Part of a small language model's weights.
Size: 13 layers, width 128, 4 heads of 32 (2 for keys and values), MLP 256 SwiGLU, vocabulary 8192, 4.02M parameters.
Training: a variant of Adam for these matrices, 137M tokens.
Each number is 500 + 25 x the weight over its row's rms, rounded and kept within 0 to 999. Layers, rows and columns count from 0. Numbers have three digits each. The size before them is the row's rms in percent of the matrix's.

# layer 2 MLP down (transposed), 256x128, rms 0.103, rows 82-98, columns 0-127
098:532497497501503508512501478501489506535511486483480514510446475469514502508503468497544559502490512499470487480488456513479482545508476492501469487483522526530519485561527528530534506527511485550466475479494471486510537552498513490534503503504497514504476493493479500512494554481486488572478500527549488505487534464513545511482539549516547512527507525495475490530482522486514546474496
106:523524487476520497483518527483473496466521507579488508549484487521550476516481522535499525504489483510500492492473472478488529491483528476487500495488498471502494509454510510515468491516466494514469464524497489497481512524467522524477509510489488507547496497484473510530487572549504480469465487491506516517556516488493500520505489532462531485494451516496534531498492522483541469440562
080:481530502486496475524522490480492498511491503538489476555496529535534538485482569512480509511507468512528490495448516491534535510447514489529465500502492495485481497458493519502541483478462511476448480493495455526530480527535515512503520457516518468478497526433492541507482479537486542500486471502490497501533501492473532524498430518482482490518494488477496485490492486473487465526494
113:502526521471491480524501483494460514487507466529489500478547475537534513413500517475521455486461472518419511521494511464470532479508513505507498504515481472542507489532468525489511509507512495535445479486521495478541538518490513522529508507531487518542503468530497547516486523513512476564473514499491484507485516501498521514467489524498486460489483538519497515509509514468476515501503
094:522537512529516485495504534531510505489497505537499523487520518540504480518492508515555517504504520457528469482495490508452498481531521535511488509469496526477471518486521493505503482542507515468504546510518549429530510507486475504506488499498474488512533490527490544493493522511451479426456497471493477528489515522518556482519473513469480464453515504550494514516503546477508485471496
086:521520513455485527490546468477476544515527490529503513474521550500485504478505523499524514466490519474540516496513528464507551486537463516505527472493470482519516509503515506490462512485509504528457471512466505461468513539486520464565470505489451482500454515515488522493473511528486501543485480490535490518491498526475521503542521537501515505479543516463503487501513501521494470564475
123:491485500519523521472468499513524505513474477471478452474506520478486500503538523507476484504501521480534545481498518563484491475533522462553463491515502511453496466526521448523544474499491532523491515500514540534499473453511496496466509514468519503540453491553480517490489508496518492454507485502536475531477503536524484543512472467498520487497514502491494500509518476509536519500436
102:488438480532516511461508511483524446506509519459536449493464512466471511569522484517502489524507514496550508493500531496539510496490486502508490474520492491451468513492538504511504534487524499524465509513457481496458466473524530503478510559504493493500454540461516463524491512463502541525501485472489492483520481483490494479502488473520495508501529523500513531494550471498476469533520
100:490504491470472497520514470514486510460516485492477517504492520539495513486521450518500530498479511544485535479449540503509470510504514492507504508514522506535484486482463496531513487503482516558500482481533474449506446523530477486487492495544478483504487515542496505525536546511515507425478494486512496563502545487474526527520503457483517478468479519489526466482490467508500551465484
113:493500468480504502531510515526486491547499514497579479518500514474467530537519456477520541496527501577516500527494528500506510502529496493507486482501504545523470473466506510513508522495468501568484465535502501513479470513505495455522508496519467464462445471472491511509531484442491472498532505520514476499510484493478462499464464492525525514498517508474481498511499527525477516532529
107:537492428485519499524475532554452491519500494490510470472505509457464520443543506498504531505493491514492485496484494468508463489520497518503554512498438457501554508509499480496518547488495536494515499488523467521516477573455500494493529466479490474493473508500540535535494530475510528501512538502518477487496490489479489508496483517493511513523508510475495496490536497505499490481437
066:534520530511494481517510518487484474556543482463480499512473456451502495553513464520522497507477502507517483522509454544464524480520513509491482465479533488497569536524512499467478487480479517499528521502480506514464502513502483480477496467473409525543511507476500520476508494491514519450473462476493492527520518516504469482514469523493488532486509498518467519503505490509470541509493
089:486536506518549486507522517487556498535473484462475535479533532509482491514524499511545467479498501520466455507507490478491499519485510503472465503498466524538541555492464481479488494479478500496511481469516450501552534448482546468470489506538507494503520495479507518463427554506484514523517485474483510516515522510501499464489494524488498526493472531458474512493481485482524511511507
118:493503484497471464508515495492481496473493522499532505491507491526494451428506464510517508473505499527520459508531508494533481518511436535487491505465487517514536494546501538477486534511544496456500494499525530475522530480482494482517530469499505526511458494476481500450502493517506516502528481506474468482477517475502505544524521484465502519511489514550454479521469499487477520457580
081:491508532528501467532497494499486477505558491507540480493514524488515465477498476523492520504471516530546444496499485475463542517526478473529482520502493559494514495499453503522505527552506557470525499523499507534483495501524470524473502467511509514522514506548479514492529501518487478501498528482495465503528527459565528502476428511502490521495482526489510514511471460503463492475518
113:514518527468480492480469491514470497481489505554482495526480530448500506469494533516498544487492490490517502491484487515513482498533523517506514495508538471479532496541539527464477455481507487531525506435473521476503498538514461487526512496527516519526502514533525514506511462530482523526521475490530508565460504501462499503507542475503510428531469525480526494453508510518519538515511
083:483527518483503500488490516556484468514487504525491503479477535495485507426458471475533476505488480515523494493504536485522482480541453506512494479504517505498512484471493487471521556495528536476538545528485575494519521515478501482515448463499502527491478497483466471526521479492517521511525556504542495501500498450525489508481519541479478490492494473476538513512494499511489456513542
# layer 2 MLP gate, 256x128, rms 0.106, rows 83-99, columns 0-127
107:544506537512493503525486477507505484523483483429508476497468460478506509516526500483549508507493547506545488479505464492482508499491466507526503526447464510501474493486492514507528482533491503499527519500448497486526535516509473489534514514515504485483490516517548505492490494487460485497514482469458507466480496513467468466461485472507557508559563512533484505542510491540483495544480
084:474493470505503528488462512489478476472482509475502485543484512484490514484493524501520512505460525522528515528508456486510480458492520500507484469471513495461470508521512513477504479531524500476504504465500509502499524511550472470484538516533507476460493465489483534510516480527503494501518499478514491493536562542474559474486462534510569504558510556503504481491462510510513460443511
110:494517508530508563530558515485473474481483500491511484516483540505518502474499512453488456517431470473489525506460494523480561483523546493431521486452519480493512472525485504522484473483509510520469502486539480507483499472530521519478525512480492496522506471504513474544484509514516502506524496517536482511500490483501517562466480502499483488472486502502485535445518468482517530484513
094:552522558486488518502534516476537475422507504529535518534489531503501441538506507516499498504479525465520490452501513502513542505507526504550489506488501498470472510538513521524498507533504528539501514465516535472501469488510425518496513556452508502512502496515474511481518486512495458493515502504518510503471548499513522472511490498473533505491476480495521519476510476489539468514507
091:500536452511495488482482529486503460508483469466456495511522513502510474472504494492463486532491553513480510504490481519546508496439516514470507494485516469495533495484507509508497504519489504481512522450475440484499527465527530463482559501525566539492489520483508511567487496501526540515515504496485523513501523491490494488464493554506517456480506526484482470469489500536504488456530
129:517508489517540486496540517503498507477510510527511512488482542518504502501506512499500508482481496478511514489459475496508517518479524520434562513457465491503527504517525537515421525509483514513503456521505510499510505537492461462492452503480519497482534507519526500483494475553428505516488477500499477479435475496461492507503535482528500497496482504530476479496557522453511534521507
095:485491535493484528507511511527516528522545505510504510481544502528546493465500522513518517512464458469479489447501479494489481499498550521475555502512498513516511468522471523518495502498508512486471450518520493528530492462520525521477503481472491513505561439525516520525486503574505459511491455485525466504508527509496526555511466490481471525486486488525482505514506549515503536512517
098:472495533547501512492522526494509481490481523482474453491511504488480486490516487488481492477499507493481476542506503497497517464506445479500440490539460518497506484498514509463484512492458475507508506489473498495487500548546518475525531513476519494502464515459431469511455549482487514507535490489504479525472488494537477442496556487539508488543506512469461498530510487523471456525518
108:488462478502504475471528505536492507483524522485500493484487446494514460487507507485524495529529473478484498481485540524540472501505516485489477447525518536497523468507507527544474509495486509533453513526487470528580478456541552498480525508485493490502476510492507445543513522518478514499498496501531464488489493547519504554525499471536512549522493499506507489475505495495485528548521
105:492500507524531490503496455541477492486500530516532519508471517537522489491480532548519465493524473514486471457524497517543470464531483528496476472467504478494525521480473509496498473483511454492483482467508506508506481470480476460495524497489452510523513489510523473460492501530525482495464523489530484530439523525514548506472440472535500515474477538524529532520549506483532522520508
069:495528499519501503513516495514471522511529562574504511525491485482502492497479491548508516477507498468514519502508501509524534504510516468515472441493507507505498483471563491544460495463501456514510477562527528501509497493485516527491481523525511465551468545543477479512512478520444484501464461496498504518530515485517501515514541520499501468489520467493473538477515541473514529510507
090:496453511487506485518448485468500528527481475523535529497482461513460498495509502489555529530509521525513499485465471494509497472508496476492537499551514501511509442489464503485547504530494499514514525524483494537526528548486489514539480516480486493487544485488481520520520461463481472520466463489517503460517467504523479506528543488471505513495476519491498524550482445497511454539475
116:507547487483491497482545517555471514516513482476509498484503476518536458491479484521526545508531508523509506504526495415492458454474493539520519496451474510491514498505505498469470511496512501476492484521489516514511532492476513486525498491511472517515519510472470454494471454531533488532462467529485477496443460493499508503526501496512505518501548512560468486526473518510471539517494
084:518507488467515510479524524481499496522506517501514514500524433483480557530508511487545475513547513514483480514510511495452482553530466473466547490501486505472453482509485497501494530451510471516483463485506508500547530494496514495526527525512486553480503471508504510475486466484447525518491449485479522509462469521481446496550503492528526520493519482517489505514535512471529510472483
109:504549508499512474514502504492490457497487501531529483535476554482505470492515501495482513489498561515505493467513507509472503511484452527513495508495518508519442497508505471512492489502457483508501468530542523479487465548500463467458525466504500488498526462460503501512499506466540520489522535510470465532524484479487519406468499490522490489464472513496518502511462461534541510505488
084:515512504519471544539464541481506501485518478467481490481539455471541541546500526463477512507483529492493524538477515505494514495486525495491517495476485521472481483515545482508464488524442518478469519441540497498507494464499517496505479475483536487493460478491515491567457521528504463505498525473477514482511494564523520501507486520497526521497501519507500467507548523496457505526496
115:489482461511529543481501450491501510508512502524460490534462476482526524459484509486457470456516485494561501504484479482485475495515504498473469485502521508470484527491527481475503490502503532503528526564518504476497443492452512520523470489495521522477497483483494494493516513471506515527507540503528516509530456516447454502475502458527513493536478469465475522462464502483509459541509
# layer 2 MLP up, 256x128, rms 0.103, rows 83-99, columns 0-127
101:543528478540531519496519481536520443510454510485529501467488529476472501493515478496477507477503497500464498499498503533485489477491523466463515516500486488522467487521484479481488496515485482470484494427499506456483473491508474501532519496523472524519521512535573492498521439480493508476538471472544491482448497504467497459471491511465449480465526475513482483486502500489517522498468
082:521549486490529500497474504477535494502531488528502498511504512497465473450517488482460458446526529513465490456478537523528511537519525468490520500501484458479504503494513477496524480495482462501498481464459504485475466508472505477465519505448479482493495488503510478524543520478511456478509482511502459522510485464480527482483510492442499458513540546486551539494521450479489487511492
103:441469496462485470489464525512491494490517486554459461515539524516554474464532528530544454473497493508500520509488484511500477486483468535534448478483497495498512529473473516463507488485499490487507479470511495496504520498474493510503496468547498487487481502477467505512534567538515493482495500425487510479481505560489481520474517503477508484458498486525540500502515505493527509488501
092:524516498494527473470538556523494505486480511533489498468501512524467488506575477526469521474501515503501499532488502506478469478495454531546477484507457479491495466481519527485515454490495532500509514498455507458493491493531485524519542475533480498543494519510536462452510516524478509517467516519494471521471548480500545491506475453520514465501526518509525454492504516551506483502501
091:501505521514511534517476485481529503524478507485494468454488531496454490491478472461519520476500571474476506520480515465526522500502479452492545483461468454494504509471505513462540485474512473474487490526518487507471491470482471506531467522528507502464507520520506487469506542537488504502535528536483515530516546498472507508490497515448537498532500559497510506517532516471548477476501
119:508506467466480467493499508507537511556507471506537504475487496503430552495525465480557519474448512463433498505515493513529520525499505499506534508536533520504507480513462447509476486511515512484513485533485521522536498520484490491491490511492525497490511495534507545492481500547466478523442477556496515492472488500494504536480517540516504492498544490520479482507522464484489528488492
099:539519505506518529490516478526486483527502521497578491521499481427505497530486461475501512530508492470508494477486525483513493528536497553493531534527493500488507524494499443509500511459476507475506491508511497448489485485474466488462491501486491527510517503489491474450497471477439475463523502551512565535509510498523489448515492506470530513473518479499494497499510510487473485449509
091:508532549521495521503472504502496474455459501481507470478493549442503490503494448494518473487476491501450504464466519483511503507458442486492482522489472521482481451511492505444518483462466498497519469485489490484493499522520515437502523496502544515563501522489525540507467493450472521455543490471501485536470519489492487468482488492495520490478493503471502488512523501512497506471519
107:535484489489545536493499453521513531515564527475574555521484512506458482524514487468519515501526496500537547490507514488514534531499470519553515511511478507507503480489530490538483474473489490528494488517520505515503471520550486482539495493525469491495446498506524482520531437473504516490506505508465473481491506517484515511494460524560503529503527473498523507486530521490492481512490
105:507483466491497533484503543535515528520495505500502499508559479499457485470493488521495542486488508489514488497516488459489483497490496505491497533544498484543517521505486426497478521487510504519487437556540465514511482502503515494456487517476524496503486530483481503517553517505551541467518474508536513544494516484514482497506518448548523519457527453502536507479526505505502528460498
073:497512496496495473504499517529466481502476506493515453502486582471460483515478498472459499517496503511468508508508539569511535509519506479515520493477492493541473527509443494440492475522481524497543521522434493504513468484513472490464569450532521462509504500511454516514485489526483486520490475476487481526475510508472489496470481476535521475477496505482514494477506527490501504497510
090:535509510519505531499503446519505472504526543464510530491496488494543491529516506489482522518507461516501520478506495496510492481513506501528510548471500485488478471501510539510511509512509437501435507539524514479476503498519520506501548458510493497476459506488544485543523490516475467510475518470435467522496492512506499475501481491520475520583532518563512482496527506514479534477479
114:502511517530462516476502487527505492462533488511469487513539505532491470475485527544518517502534493494588495498523439463500504505507514480528522486515444496493469494479542539534464507489494494489487477491503528502430498480496508492520467485488514487500472464506478463521485490505507543528535518517517476516516505491516525499487464500490536494539459458457473470477491522470519466506510
081:525491530522480497543493548538532527498472541515460542507501481458503526499545479452504500499487474502535476489522516525476510501500517509454486514480495474457500530510510511505539455471494475514473478465472490465484534466481486494500470518461511529481476486521536512513503512471499505499529536467507493513459495512474457475545514511453485490499514508473500479546503506533533518448460
113:495479479518499461505525497516530471492531533547517480512453526477471534471489456514510502484492514463508490484523494503485470491484463520491488547555474525519471513517488510517507523465479492515534478508532452495503481514515519461489485488512510485480519523470463481421491512486535534466514518502451518509490494464522478454480478485500513532492556459493497489553499523484520480525521
086:519544535482531510508489510476523517489511501474503499500514531506442450516485493508442518481498511524494444494505527503499573559469526494480494495482483520454500512501523523467529500500440477498514477495487514454487516483488498490520475492536509533513534535499521503482518510464476529511503481510475467551524493462445468503509513466476462482529526490508497496546510489489530521496474
111:507512479549519486533490494455512503514544503514520493492529531515499479510503499526491532503462523466563517519492491521526495519519497504488518507510493541479516509528492535493430545501484495503523466500498452433524477508497442478513495478511497476476507452485496497495484510506498475498519506483456498522497501506471457455505531522548515521501517495496535446516533500468496432516482